From a checkpoint of a small transformer trained on Wikipedia.
Architecture: RMSNorm before each block, rotary positions, biases on query, key and value, normalized queries and keys, some layers without attention, shifted keys, gated attention, value embeddings, hashed n-gram embeddings, learned residual scales.
Each number is 500 + 25 x the weight over its row's rms, rounded and kept within 0 to 999. Layers, rows and columns count from 0. Numbers have three digits each. The size before them is the row's rms in percent of the matrix's.

# q: layer 8 attention query, 192x192, rms 0.0748, rows 24-31,56-69,96-101, columns 96-191
# k: layer 8 attention key, 96x192, rms 0.0709, rows 24-37, columns 96-191
# v: layer 8 attention value, 96x192, rms 0.0633, rows 0-31, columns 96-191
# o: layer 8 attention output (transposed), 192x192, rms 0.0671, rows 0-63, columns 96-191
q24 099:513462481519473466470509517516495466488563482471488482509503496497513493496479520522474524490558539490487485492501470511527530464532509479524526509483502523444489527511504526533509496515482524473535494500494492485499530496451502469499476502494492490497527517534504522470457477520432534478
q56 096:531450516506512477481560469519547511522508494498514524500497496501509523547529496525497527498492503501525479527480510520526504476468520515483513521512519523470522512502479509529491531579524531449483494493500525493455499452505487514501546502467487514530513513503523475508487509501490513482
k24 081:540515511487477482506496492502508498510491480535451500440530458449491476513498522544499484481516511545512525470485528456522527472488486491495472506514550535492497525503525503524511489566464512528472474466539520479486498512515534507502517575507522477517509450501515486516477523496474496520
q25 079:512512481466458522521518519517486559465492514593519514497474504500489480491500541489527474468473549468430448459522539505503500459508527505534497481540511514487500526479514487477479550517489505490492472489525512501488489538447471524502524462495501474492498496459488478461513504502502498558
q57 091:516564488457463516490475443467488520498509544549532485507528515500502530519496529499540472521496510454480510489519473537520495470519533522500484490545507548510488519532507510460444494494459471469458494533496507459505499534465525466492499471523519491485517532503475504479513514495492483516
k25 095:523468473506470503491507480496542507491464481484492521506532501492486497512504519454492509443500454521500475470488489465521512494489476521511514520528507529499448527511434521466466532502500499496497491522488530521506493490450492501501461499485546491482517487511506468486499495524543484491
q26 098:533522454486485526499530524495480547526507490515538556547537485500500477482506565494554510501525516453474444524497514484515508487511528524518473511574489497493490540510501487514481501509496494477474496500506504502468527512443498498467533459496474447473474466492500497472473506470483513511
q58 086:549515493453485511478540514495501516493502505528481536518470480488510534501471499513509507521508508478499493483477510510450441489498516552497498487541496537457501505542518534530480505521518482464518524484512496497476499541487504466515516490504503488487498501497571514468527523492506485508
k26 094:525475488497488516479525477491494534497515463485488526459526473497488470499504537494473508452522484505503547475506535469513496463496474487489455500462499503482499468520496481515486502530485527489504465500496543479514492492466519514525467517540542493502487536493552495466501502525527536472
q27 127:536509464500504501470482513535502506497550475554505484508495488536486474490492506483522522538510519464463512461512534495470531479518529503515483485466464488475498533513518511544520529466505512461457499493508487521476518508428489479475494479505489485497513506469455528462460496551495505509
q59 093:544521528471449468473508472508534496477505492542493540499499486517511507509470480504507513533463480483502511508486505494510509473534535479474507456514486511457478491548490495494476507534481520469446529532475484487501496469539499488521524498483487484545482474485502470504523497489509477445
k27 081:516516469479477492489480450510508501512479510482468538481524513487461477511503532498493485504521449463505544473506538413543519469476497525520480496506519528490496491495500477495494527521514506474463490487470570497475531492434496520494517497497505484479518484476504482519465522501490489481
q28 088:454507516503512467462484488499470479470477532477476463444502496522493542532507501497425521521495503522508523496526503470461466485473431483529522520501510505526491529505514524477522474483508487549485540473521520508519507474505529499508505512478525534500500530531526494510497511499486499514
q60 097:465485518529504496493478497493482489477468524495474443472524507477553497474513508511470470473532539536500488492493476506515468545492489510527523597484512474519491500459516480490533480508480490504553514491517508530469477499500495473474520480525482524541489519522465460549469487547493537500
k28 105:504511495507501481476481514514540501525501505581503520484489503490472497514474461493518510500491528535491472482442535531482495507492508480534495522499462513544479523494535512568478532490539459485479488499487459540502535517509457478522502472499502538469503511448453531499465499508497518557
q29 098:499489463512500439475488516501469494478451474483508528495539503512509477541500510491497561502558512470485507495519494469484513488477483520547509474497513496511514535536529512510539484493488539512485515477511492499545542510501500474477454528516489457499481455518502513489454513516470508518
q61 089:518420509536518471504531489503482517471466528484484521481537485493477542508469484494494499462478504548539461551474499480478511475462486490448529501458520517515517485502496502510472511506495524515495512485509492542474496473560505493512504500480503508538453461527504455541475492513518486476
k29 092:526468499516508455500487520493509500550511495522462485463507503492456511531483530468507519485484462512516527510454510464525503465476488467474440525488532495551542485530493507528499480547494472503443491513452506486490528487517476461482489520507491490545523480486525508516466528479489550436
q30 095:486438532505511512525518516484495453533515481509489466466487513508496528505485467504467486494501525573516529514482492512521493518509487462471534490427526539483509492494481492487545502492518502513533478510497523490553487472524535478568442570495521559510515535520494504507543507497513507479
q62 082:482477498510527510524494534499485486518509474494484458501511499486476488500525516514481497497521507517499546498553501515545479540483507476515486540472511535514507530472513489512529550498495480508515492488495513500533496460475507497470485526521456549491538550499463518489463499467489531523
k30 098:462533519496505498522503527494461505499474518503529463544474497490512516477495490531522493512481523523501461526504488547476492535481528502531549504509501503525461519471528515479525492460508505513564536482542439504492491520557503508487507502489507559491489473497467536508522458493493464551
q31 095:465495563504503479497496501520499460502509521485502431425453520523478536509499466543448486485483505543516509510486517530488524497523494453494531482465516505508512481495500486503517493503518497497516520532483517479503454470518488477528503521484482552510473542480513473527541509487515523495
q63 101:479525500495511542502477523525476486490521494473476445496532524482507468473524554532510477503517548517518493464524525546498512543490486478526490509551492498500501497504512454515535503483492500522537529490520524473505466521497528525502483472517504499469530507489481512455500516515510549543
k31 106:508531538479452523519496507507501517513526490521510498518512496495522474491486501511564527513503505510494459491496463542499520527495510481536556516505506477464497561495494506495489534487508522531533502503536473520493472516508512538505484515531493485458512495458449484462540469496510469568
v0 100:516515509474490501542453537470492509525510469477478475483496461521498532551485444541535493492477491507487544500537525504515437482533483467506530529514528494468538503494508501533507514529479499511491503489490527498553507477481503505521491550538466509468525518465489500503479514471499538519
o0 098:498477468483495491505488454475475490567473499526489483532513521500501500513453500525483513528454506510514502537510493481510509538500504516513473488497489493481501520475516489504497505538458524523490506491484506511503575474488514491477500508530460505417453508503495548487485486502524495476
o32 108:489500498477488481493509481471475511547502457521506491509510464497509482508501510479472535516492539483507488537509461534516505516520508515526497482511520480475474532476470527519490450535479548488492484499485563512515540467482525499479520495487462513470444510511497522464488543464543518453
v1 099:513531511488502495525482471487468466510503516501487525508498494503510510560491486508517514442507494521496570505513528494492467558519499491517516506500527514470505471487494500558451490521442484523486542477520537498549502493509536504465514547522475507536553466485498491497491483517493520497
o1 104:516494474469506475510494453448512479545482498481461481549497536493485526534474506526469526498486466504527490495485488465488492541505442481503522475491489491486507477532504515530487508537466518532447491468475504506507515458498494491455513524483474483488467538501501516454485537521508492498
o33 097:464522502484507492494519481459490515547499502485511506561495507479474483531498474536463518498534472471502494504486465492485499493551451527498548483496527495502487535518498512514480485497505546504463423498466537499482484499489503497480504514478532496506470521505493505453476520523506445525
v2 089:550507523512470497514530477483496520540501517532563519521515485536489501552487459470517509461524508511493517521525470503533511474539514508508539490511516477446503466495510472549481498526458470506481514504523503530467492462502484492495487485483493492520605526517470508536478498446509495492
o2 091:518484488481474508486530473466459509518475510524503469559502507489566459517471509480514497527514521514437512545535467481520494517480511499502452490521483527508545530490515509511500503503499544473508526476486462504468561499478537465456511529544508513504495484493495528486450498480511509479
o34 095:507503507476492500494522489451450483513475494505537473549493528494530446532500476467498483505549549495470489532533471498497506515508475523526499537548518516503532548525526525494499493488519526470481488463482493507483561509488539467469495509505496496528468503499485506485476514494488486481
v3 083:451505488442504474482475522470464484490507519524528506476465481491511485470506490512474524436471451536509485501494525486446493516483427482454484528494500510525482494473484546472484483506499468500490494521466499491558508460521499514498513534523544532551466483479559504481503440512487511492
o3 087:487510486536468474478462495464506454458524516465552495464491528528446575510491487506451509503491515494581507495484501490500487513533451521521535520477482481526461462514465499521532489503466436531497544477466554485511469458539448527496470484471478495507472537513486506458499496512521514494
o35 087:456504497553487509489473527452475468504519497491524483468511527519508539525479494502465469515512485532521527470472531466503487498511489532503518475515455463531460500534486462477519488493465455519521520497500527486461476525558472503523496501484486469504503514520461500492502474515508491507
v4 097:487461517551504476484498469521530537550510561525519522484465440495526491469497489472504512418442466507493530511486481517485524517535480481525481503556509492510510477510493482505461466513474490491497513481512447501524502455512500468511457538503537534489513508522480528516513477535490528493
o4 095:494498512546536495512511446467544474487530539467507472560527490514508536540493497519466534524514526481514507487534500539500485488488510496487509489462492534496507499524473524517508511524494488537478511488480521482498516477557513520463497504451496504564473529533492512465472495503512510498
o36 107:447538527507541555480501481452474513499503500497525483520509511499494486558537486487473495524504498479486511457533517506504488484490503523477494483535503507512438561604454520482519477471506521500489533514491537463470512489522503486510511487463493478544484522504528502490510496511511491487
v5 099:506441487557519513467537509529523484484482494491462486478502523481502474471530500476500492511495487483493513498455512498498501502512499545512459457497482504521481528502525507493547507450550541508539484496498467479524495538493505494550509528543528505476512495528488503458506495521509486519
o5 093:468507566505505510487515575545490515462510481486471545430525496491473472479569520536517493506513522487528492480482501530464504486498545499498482528489521499514491530497502472484507463453512503503513484516510518508515461539499487509542505463496481488499516500522511460559542506529474495543
o37 105:498495523478468522481508523537494505435494522485479520469521507484461495509533547530523510526476476443516516465553496492470525544487545494478475499465519493551510493468504478487519494490499525511511544519513510479499457509482514538515495489494489474460497492484529478531496526503488529530
v6 109:502478497512472531548533514527527472530530471477521546514510537497525498518518506504522521499535515465495514501488483496534449532513485515538490523463518486504492511509500528511493480464531546517527514455487473487489497513516546477515496536534489512477474510512472499503502495508506544515
o6 109:531515530463510508502520464536500498528485499481473514518522472461531493519499523515489511481520487460505520469508505513454528479485544471510471505503506450521506473522496482504462475498505539565482492520543469513526432536501480476505540488480432472506473473514511461494501489495459469537
o38 107:510545498500506506479519466572508492521488547500530515542498477473535530471482506523510523475485459469504514471515518501467523490501515459496475506498493477525515482473494484539474486490488494560489500529517465510524441526481483498529511485486474502477473497473524492486503490499469471541
v7 086:515479501505518489462495538489489460481523510556534531489495498507502483489499511484488527501508512519514511492493543494479443504506441519476489490520479486514486489506496537525496498503492500499471492474494517500493505518534495502515541516526470502506515501524509503473550465466489524497
o7 085:521501505489501504490518486492513500468517522469509520510493516516469515520510478530463518493489531500563521473509516520466467491493484506530521514467496475525465473522465475495549480503463446514476518520502514470497510500549450533448489460471465520471464494516490475473463475509506532509
o39 099:482499509504491530494511532476478509502535484508531498507490547486517506535479487491476460486475501528529532484499552504478486521477491492492523488503503503532459475523524450461541502518474448523477540510474486491474530544542486519506503499491504515471501482511460469495494431524477527509
v8 101:539498493528507522544501513499510524524476496483521498517517506514494511515502473491518491538522543509504444526513471490559488500522556520538509496498504481482508513509529455505518514504513497513503521505525487531402503528506494490493479480483429468466532494535448510528499524445494502504
o8 103:541474498480506522497546499517470547532483497555487483531511465474549437495506539505564503496521538510412492511536501481512491477476526495488446485544520513480536520464533516525498494490514547459513494517529445504496567551484522462496527501541506518480509478479517500506488469498470507496
o40 085:566482524478507487495518486518524528494475525536520487521488463471493473471514531494541521486528567501453472528525467510488479494499479485508474529527518525481536506479523548553502485491518524464494503509512449506517565519493501473489514477533497533494465493491521513496482504499471514471
v9 095:499444510526517496501485507520514507546497515507469510508495477518544500538476482465489503481504538497511494517497488508520545551518511528515474502507479470494529506502513492531494483516502509497459490530523494448427489498485451457502490510499443491516521501522454529475489496466516493463
o9 105:495492499491506541507494480471517507537480528486495482471507492498522519501508518507500502468545481491473468546476510500485480526515506453480524507490542498471545540446512533514508509514506547469505542504461491519475466478533550495480490516562526531488466536522482518491492499471513582484
o41 100:508557517496481539502464477458474509503471513527548493478495507495469489505516507520477492471525501449468492506516508511479519525494522491453502537513577489505532565432504547519491539492540512507504532502467506492479485495496535491502517465525498505478483545517516512482501473455469515495
v10 094:511476519518495508570481530530519514559485522474493498487476534492527505537489460473528498530486519491488510519523481519502478526551516509550498514543544505489505501506498430475514526495483483522488482472519497529483499549500495472517463568501438527461544497467477541542494492500478530522
o10 097:532493477492534478496534472511468504521474496521486487556530475488528446512460534489517503512498517494437479504532519495533509488471554481506458439512483478494541527456549510534482499511489562508482470500483470534500574527526528515480525480507489481482466486521499499502474514473486476521
o42 102:524526499488529485432497437518506509508498503532540495565483462513495482501545505470490513496499488440491461508529472502531500490514504516507478470508506470488491542492491550537482466510500528479475473528467484510534531485487530521522482433469494499508441501499524499486496550472506504501
v11 090:506509497446463485496488525485493513490496502501524455462499537504499516493497507488501497557496491468500461500528467514499543461509513506469495480519506509506477497475501495490561541493511487513479467495509494537523490515480492503547555488465481515498522539511500478535473496483493486528
o11 100:522509482485471472495474553511462519494478478525527519504500480485503419483492507455512463543505527502456519509506495459538516505484544514515486474516491483542516511461541472505511491483506511466522523503478523526461549500480502489532496485531513475490503468483480496532501505466495470490
o43 094:535506490483517471493454499491493458507500449516452517514486510539522451521483494466523462509515517502521492510493502470521499502461550515542485497515488489516535478489541489479495505512521481491530497483492504542525553501517504513518460451511492470497522486525469494517507512504512502494
v12 107:462485505499510484475516508492504514512502534518473450494466474512490492495508487494474490445498482504507514523475503516473532482489492472502493459502471515497497498515494501506496451503514519494520540535496467494534494478517450503504463497507542518564533510523528499453521497493501481472
o12 109:444465541483487483461489492482516473475527534487494470480470536518470547518502493509441526489504539502525475501499484520505459524535439491501528512499495520489487533538489527496488489472512483491486540485454536492510415444500527500470484510495516524538502535548490515485502535508523543486
o44 105:438488527495468508506497526458439482449511513495510477468496518490497519502512514531415494525492535497500530490530474488506512522520487537460532492512515492530483528513483491506493502475487506504470560494465541477428443512530528476497514539507485493511503534522485502508482485520504525475
v13 101:477520505487476478500508503500519543524505506482508461509480512536490502525499469509495496432507484453499493517488496522478530464517460485496511503502499510476510506544476525496474448490530527476510569491497485498514496446479500471493486526493514512514469504504503490472491509487518470484
o13 106:443505522486517493511487461500512488516519523481462489518481542508516568539478496512449522478504494486515500494493464493487472523514466457495507505471487501488491527543483529469445502502501532529501502517472505517522408448504540486482504544511505495520506519534475533491502550496509551502
o45 108:439533504521500502517504499499436484488491502522468494509479503493537528521471500544436521502496519495503544487506466471506501515514526514456506498476492496525509538487474509516463508480481536527492516499493536506468429491521535471510509540525468489498505536505494504497479495488517533465
v14 087:552505501480474468509500522480499483464497475497508492480536511503500520471504506492525508505516473505520482498470484486541534501496526486455472533498520490471513468450493507505507507511487499513487555523501496512511498517470544476523524508504519484436484491518481484496480506495502540497
o14 081:529498485477480512532483493469510506551483479531510500511487456464512519470508501516514545526526512533523510465499526485492508524514505533488538487497525510498439473467486483501486493529507526495530520547515521509486561476484521513490535516514500473528504505475505492525523554498466492497
o46 100:488526519498508519515499483474491476517500457538434489459476510490504450526444461505510515485531518519495495465486560521473497504483540496522519513518506529507507496505527501486501519497527517509528499508529520507537552518498499507469512477529501480493523513497493492506531536513489485510
v15 095:548497501511480472499522480491502517542518515542554501508521460511475508487490490516527529472480486555501467493489464502551524452560498461500521493515540528496498469472513504522485502536481475497477477494509476554536507453510515504499465501515520524488525513512469510548489480484500531496
o15 084:524494501503495494516529483486452504522491488523526479555515484483549476502492508504516510531505538536460540505558484495529505497461519537491454498522496537520535513468516515510515493499520508489507504459523484520491613516512503479485512514536478504497508490467513514497470481529493483499
o47 114:502502519457512519498515488467482492519479469492492490521495501492517458533514465485501512520550538503472504502549500519491488502490480527533481519543478510495491530582519524464511465474524550449492495465535513500494553498511487486478496492503479479516464503481512511503499532509516491481
v16 106:544510480518547512520463513474473495485477456467486494478518457497524488501528458501515483449499472555507495514480515496519465537493530516486461551472497459486524535471520483517508501533499511510512529545490516518464517528509479495509470511559484475475519462498465503463500507483507504528
o16 108:484483495507486525490506499489490488520477513552496495458523510487477530499531526574522534508493526539537474517477541489475473559557506524477492530513526526469464511452488511517525494504486496503501521513501520498548543508490501513495494487550506514469468545489503506496518482542521543490
o48 110:492497529503446496511514500463521525481487537541511488459514465448433507490522547532507545516494567505480494496486484517476482546539492500468504494494531503505474532442467519534524492501499531495501528529515521458508538496505496499492518501520515508472478511495528504485491538515493537466
v17 099:464488497535468485466551492547539531504491481521526527519487487497460477482515556492483491481511540450482500478476479492498534459501465488507504491503494495504492500502498519474501490458516526477520488464491455491496491486491546483513503472473551502472442543536523504504494507537495505491
o17 112:482526531533501499513517502522517515489545496473499521480494457508529536495530483497501497515526456466507550474497474534484522433471526510487485522471497498521499501525485484470470489521535493526525465532545492481504456505495499492521512518453476503564543443501502480544524497502460464530
o49 100:472527499514504507492525502533480495508483512482468511496514516517552535520488488519531532516509429482505518460513542500485523458464543477498441527477468511516508494518507484479499511499517493529559489494530494494538424464457506509496494519500473466522546453474540487539503478496476463545
v18 111:507509494479479476456517475470506485514541479483500459512497470519508531493499482546486529490513467519494519485523490521516517477513464444501509506479487475475506487485486573476476514540540530492520495497479526472568501461497495510518474505525534500517509477496555491516481529513504519490
o18 114:460502514439485472515451486490481431519479522502543483509450531507479560509470481514435488493481522506520503518507494489512544538500468501508530530480501523497460514517471501478484501478504475499487516461478513511499453461519528472480481494512487525534483526492490531494456502509516513483
o50 103:448507476467485492522493504492461462522504488504512486504492502529527517497449475499456493491505507525479496534553495499527526516480482512523498492512501516489461486513483491478477497488492494498497506478481554519494494514542503432480499525481478505504487538499475515506500500495504477507
v19 094:473478486508522487487480480491489516475496503494473478473446469469499478471503493498496479491431485543493485501466513511436512510478441487533460513507497502545505531511489497466510494504538500503515490509479478495518507504530457493512485521533538523493479479499537510482519485553469511511
o19 091:475485525543486485473470501516521488454518536523519495484504503536452535493505524512455502506481536495553503494508525532511473523514508513479504480496470510522467485510482495509509503475480441521490494490482558483530475485560481529496487468451471503515461524511494493480538497526541511511
o51 102:456480501506497514468470514520511530479528532518525494494498491515475541487556533508452505522470481517509507465500500499531481516495508516459479435504479491521415498552443485497510470487454484494516547525498509471496463493545487493519512488465481507521486507495510500514533504522528527494
v20 088:514525504474452501477517480510554503510520495470523471505501531548499536502516468483496487517516491435491479511518471535520509447508477490498552510498480491466484494492483500449474500485512563484511530470502497528525487504469531477517529512462493505436468532480507510501489539480523506500
o20 091:465521499478559480527511492511497487499487481516486533531505524482547506514465481505456484462501483485471514490498486482481526491495517452477508506454523512508480519490521526464436494494514537495505446513499483533491489460509546499479504510519521487549532461509460540554455545495490497528
o52 092:469522476506538479491536481525477464488490461557451518529494527500544484540429459519480501491512505481506518502525519478486510491487562474501474500459512535502523513461516525498463526481507505501475489505492521525528516502503518478476487495510478470513524505511496478538484515494498505493
v21 111:517509501479497497504464514493471506507483518485467476481512513490495491489486500501511492515500434494522531509493494498501538483492593507477469461512482484496516525495518480524520511501498442495498467546499489469439498514478451507487486476496500487477512507523489469528486537476496446510
o21 113:475483480502464512504479537482499489506490469503485485460501524501475449467517486453534494528518514531481459513500499485525485516536497498504511500525510512476496499488510517478518536487516533466533513516451493495514504506447538480540494534542554491484505549512500494531547523444501544453
o53 105:522471510522449491552493490465504465482500460482474475429512503511481460453548508465504478508491572530504472512495455500530494521495499520490536510485547486485528484441505516520506548521519493515520522497488483487533502505485542493496510514528529524503529551523478503501521505482510558481
v22 095:527475516563507493489539491504534532562499501492505482537454513535462493501479469514516513507487529499496503505486491522524527462535492488553532472520501487474500503526531481466496501490532498501514495494515453518473506495519450481490428500515508525487536502506473532509511511472504494496
o22 090:503471518506534530509538485525478518492507522527492474552499503494547457481493518504527481496512538506410489513538482526518483474462526503475449494507520549497539542492514503490496500471509537461512467492505476512484569536503537483481522511537500508502510501504495520519478482504478498513
o54 098:495475525457541539488521485519475512457496521498514478530488493485513474491546499491491490519514533484462495529562465510495496506481486516488476517514522525501493523559501521490498471474490534433477497486496507504469536501496523480477517507496466512509452519489506521536497521495504510471
v23 092:481503502493539514493495461504514521504500472451459485526463487504511524508491499527468507501511535487490477491512500508498512512496513493574547494481487513487521514512521455492501491502516513507501504508529505493465491525506484495471470509491449498576495456486532524463487550502511478497
o23 093:488468515468504490503470480523475490542497539513525469499473510512510525490475525503486481450496486483440482531497502484516512526465461463479516506504504501459540526489546513547479502496535519474465489476479493528502417487524537465482492508516556524507493494520497523467473479515515510483
o55 104:508471481485519493492471493542511502505496559488551486536501479511475538442523547525483509496501467470473484537538459482512510491498451495487487504502517497469517483473490524566464501517494500488485475507454505518484443480501497470500496510486524525521490518501504523491482497486481486497
v24 083:521509504468541487487461453473473533460510513515511485482461429492502522513497488489496510478435508538507487501508501499497559557488469501499507526530494489512519498509500481509535499516492488512478524525505516502542499483511484493501510477507486499509584476487544517454508492547499514493
o24 079:490467491519489492474458494478520491476485554540555467529479504532486524492502527521445518503499525496517515530487513508510467554493467532481529507492487542500496515498495511529531512512470446482469545469479561476479534439547467521461480471466515500507475505494477534442487475515550502483
o56 087:455450500466521520494465527464525520508484516529516481495502525500468466531519515486470496510548480509472513494486516507510479506490483514489504476552508546489437526595483506457507495514484496464503511500485551500445537471534461472486518499447520493528480509504478508492528489505517474474
v25 107:533457512563499493507521503527547512543531524500475481491508479508511500483491495481513488519487516486489497499496468524537513469542551496530499482521509498494515498502502444485472503506516518497499483496517463511537489494484510487539456517510485518428478533519440528541500516499502523508
o25 103:507504509501561510544538503516486541522493489508468513534552465476533481493496492511532505507515522512464478499546508536515534468455568472500476490468520521498544533457513511480485508498537535500516463487509486534495560535506548516517509495529501510521509495520503478544483509493489495509
o57 104:536517519456520527489510478499489540493502467505488517504518481491498470516529485494522532509489511468476472490561507537502524508471539479525467516505519519506491536508484535487490468492545560457501529485504509504527533484453528501509492479509477481498468492495534497518503543478516512480
v26 099:523536503490450501568517503517499513532518527509562529508533493488517530502508484489534506517497505495496487511510457499540479484540493485508503536508550497483513474496478522524494494507480496506504508475508470550489501479513547499486495528477502508480503559517451498555481467477500533525
o26 098:574511484484490498486507454482482501548490482517501483561516460455552448542471521468507513522513508493452550497553499488515523491475526513510460466536474491516515473485525505532486492535517537502490530488508470501491534511490490467482522504509475494494487474476517505472481483500489476495
o58 092:549534502498520497480500457482499485558491476515496499545460476491538447517477474472510504484531545501479515500513511511511493466495494520550487497553465484497511509545517520514487494505519525502491485490520482498511533504519466467506497470507483503514486493493524511479512509513507472482
v27 078:488477509516456500489542530491513499546521472489480501507493527521486516496482471531492513565534507472477471489518496525525478448527506434546530440461507484488510490497545505485496517492534489482526474488497529484450491500490470497531454506483481505469501537515507498560513556439515489513
o27 083:495492519447483508510514504527465494515476499510501495528496507485527446454482483461537466499492544522460494507538482483548535458477531493517440490526497494494527546507511495479493500456525532486519467506512455536505514534490540451498522503551486519493483482501499526536466471463497501494
o59 088:537474491461472503517501489537466466492499482481540482526483508513562511426500486447519483513464545530505483537580478502533518495487493491534472519500497499483528475504511520512493498508503492495489512483472475552523521523505529458487510522518468521506473508485453542523467494470500540506
v28 120:480529485447491506502476475480484490505496528468479440490486545490512523512481462504489495561485477515505447526528477517500554535486523483498465483493501512535502498485474473452520548530493482520491485542497505511490502510495429501497503480482469511520537485485509512510513478514515490494
o28 127:487485481496484474462454530501508474467464494542520472496505535491479461476478523450512461491476550536481447527494516473543489556545495496506517451528517517488534535466522527521501513455494499451494508473481507522487514488504503500505495483533515487502487530490488536503498506472540512482
o60 109:512493491509497470463438505503525480477506484543509490492468502532478473471525498483485444508492544508496461520489462473551471526534495534505517465512483491488516541495489528525471508446520498449466488490516497508473507509532502464501492441520488492522481532523473536508479515493538512483
v29 088:512484503533529508501475531486478467475516534512473483475485513495513487523467456473516497524469512530507507508512520512489468530484531518508468494524507496516531473521493510542513516523498472514497493539512480518537509508535429505539448524502465531509556503538464481521525472464499506522
o29 094:547482483513494523468511487504515519496500543523506468533529515486475447510477509491513515532452565544508469521549517523542467515524499508525489454524486495522505508496495491508532509482466469490477536481474506498472544533516513518474491475507507520448444541513491473459496473473529518467
o61 100:533494509512485527482479501497507529491550493510555480506498502481491479488522494461487470513438557554514496514515499520546486527513477530498540455530510485532464500529480493500511489503482453482465545496479486470460558551552525489509517494483496534482454521522463490484507480519518527466
v30 093:429484490500501484487474512515488519473475512524468491462451468456511469439508534500494495514445514517496494496490513480450511525478471516514471481532485537541476499517498491497516511493480500510512502518486473502539501524527496513502549500503523507561497503469519520472521450573475478496
o30 094:521487515547503466488489541483523527461543508485503499458492460535428501500538499490476506511514512481523506481474514511517496477510488525498506478514488497507499467483503491540534503491494454499479495471503560467502497488518443543534467456445487510507504524499505464489523487530507468500
o62 101:489475524474516503485473541465520544489529521460482499482510478512441503528553514513481491518510462482513507469465501484523496473507492525488487452522498479513464482538499480470520472504502477485529494511518507464473467474520458543521479476473509492512520492525527487522504479530506479509
v31 096:480537493453464501474483492490504501508536455467486462483479514492500528498506493502473486548530496478494483496549465505531529478521533458539495499456471472489510513478513512496543539501528511504513443503508519477477489514469501508528497468451475470497521514508531493534460536483494501528
o31 101:457507503450452464502477543519468473515456487532534509482470479500511473471510504472497460508506522489475522522517488463526553491476517510520501515528506492494506540476553495519490511476524521476503505485489486534483461504499527454527496479536519511544521465472497501544500481468499475489
o63 104:518486462501453432520482487522517458513467502506508509499506479550527514458477518476531494481530500479506481533558470494531525499473512483541474525496507495468551480415521520534492539503502472515527478482477505532545495491502508475499475476502513495513503499492496485514518507464487466518
q64 086:507528531504460512506480499494513506497494486493481514456496490452438531528504482475494505528444502476502532517501501497506503501536483512537487458502513521507499534537518498483492470510549495538491497479508514549501509508528448454484520503508479509502544509502531505496563525469504492523
q96 126:510540520512483508490506483498491532493513477474523480500499480485467529543496503499488473511473544473487523514539503451529474511527484492539480447536542539497521490561506491482514518536487500524480534490491520492504515488498512503480525532494486514561533516482515503484567524446519500537
k32 091:516470542515494530461480505472512492505495490456469488530480471503529441518485520509499484474484478476580542490525483515516490504475461513502502494515489517459552462476463514481522551511450460537517477477549501470507432523475525494525496499477489496506454486529496481510500471505519494488
q65 093:516484528508474500491474505483489518518513458489474514480479487459471513514491506495503497491442497500500497498553489491543496488521484492507474463503536559532493487550521504484505487523508462538487506482538511515497515510509488465490489504498491505525506545495533474482562534501503518494
q97 116:501494498493485522473512454503493546517521481516479478490484497493487500517482502497510491504452477524496513532537481527510479519504469497525498472545552545491493498573512477465520493533491480509483524484536530492511503483483515519485500508475478512539533513507515490476550530478510508488
k33 117:501467563512490503481483493464508480499477517471468481548481498480527441523469519511519488487512495460554519508555449493508503514470476517488523504501517502483546450452487526493502545523443490516508469458541480476516423530480513483497478491475458467495444498535484459520486468492518491518
q66 124:482532487525578492500519506521505483523530559522532523490510490538461503502490513543482531504529522483489479462461540485470518496499502492487546508455468493494512517448510507528480488436515511471493503503476481511492504470488454507491514489513506511464497481504503520500468474526488470496
q98 110:480531508540505470495487556544474472518508520527517537487501510516460505493502475515469555476517499479516489460478547477467528468524501495523521535461481475529518502476543519555468487447534493480484496533475454538507514489496480481484523488497457484464475456491488516496459474517476485519
k34 092:492502408516522519514490529508488502472510528506506497508542504528500555441525516487441492506542492510454499460466532494495514479485524491520497504495454500521441538535489508472476456497518516437511529540457519501488558483501510496503509522502508493516523528486495530484484539509446549488
q67 102:507476487501457484509487524496504502461480466493463495503481515465506504470515513476493505471465519513522493507539469514493500478512510513526493489541501504530466489571534501483502478521507472502502523503524535504501514536497532473491513519469484477524467500464509487497535537509523542495
q99 098:515442474480509518500493447485516510461474454506482499523502504485534488495490513498504473522474514530487496503531475538487468531467484514514496492554473527484485493584491480470532495536478516491514510489530535495527501507479516501519525523473497491512518501499514514490510529527499524493
k35 062:453462532507486512479523523493524501488509505514477469545478513414516488519444550459520471478502520461528500543504484502496506526467502530490549486520525448474526475530481500502539510528468469529502484465530482435488453510474510464490502445470489481524469485523474502532480503463516514481
q68 104:481538485492516475486484488523483488515532521518521516462493511552450512487504486507474550501539509479470474494469566455479496480545508483528522525464474511517503540472517514546472501452535522478503514512477497502463531470494478463498502498492464522475486528502489520489493479535463462489
q100 089:449545521510491470504484508527485510502511516517513532466484536534430511485514474506460558483498483462524503484501552475477513457530487492542505509484507462515495515493525521553460472443532500476482500540475477512468498473506469468508490462491471502479467475510506522468476482510462485491
k36 059:535490429509512533528484517503482481474508477490532494538543478544510502482536510517463489505542505477473506412496507478473532493488499498518475511511474521494485518490496498490479487499492544465527513541478524500489550481495532511482517562526507482538503530508500497446474509529460524491
q69 113:499532485529540464506495490494478477525517510519516510447486521535456509483509492500491540500519503500492459481468510492455513476525521449507493536487472501521509528468539517537496519505527513490493530515491465539519507483476498454499537472554492465462507519511451534494471500486465482490
q101 098:459517477544519487498469492479490506504474516525542523462454509493455503486514469536463520497520505482489476471493495514461469489525523456538508536477499475501490502484513499487486493487514520500496518546501506542534526445463508450517505495507454467498503496500477523514462504513432503487
k37 071:522491413493545524508488522517492527500503496481519510501536464533500530511533485492487468494544490481467523477460525482516535531508505485508502492482477509515491520508510512513482478501503542478494498512468531478459612489504512525493520549505537508529512496496520515454508531532485487480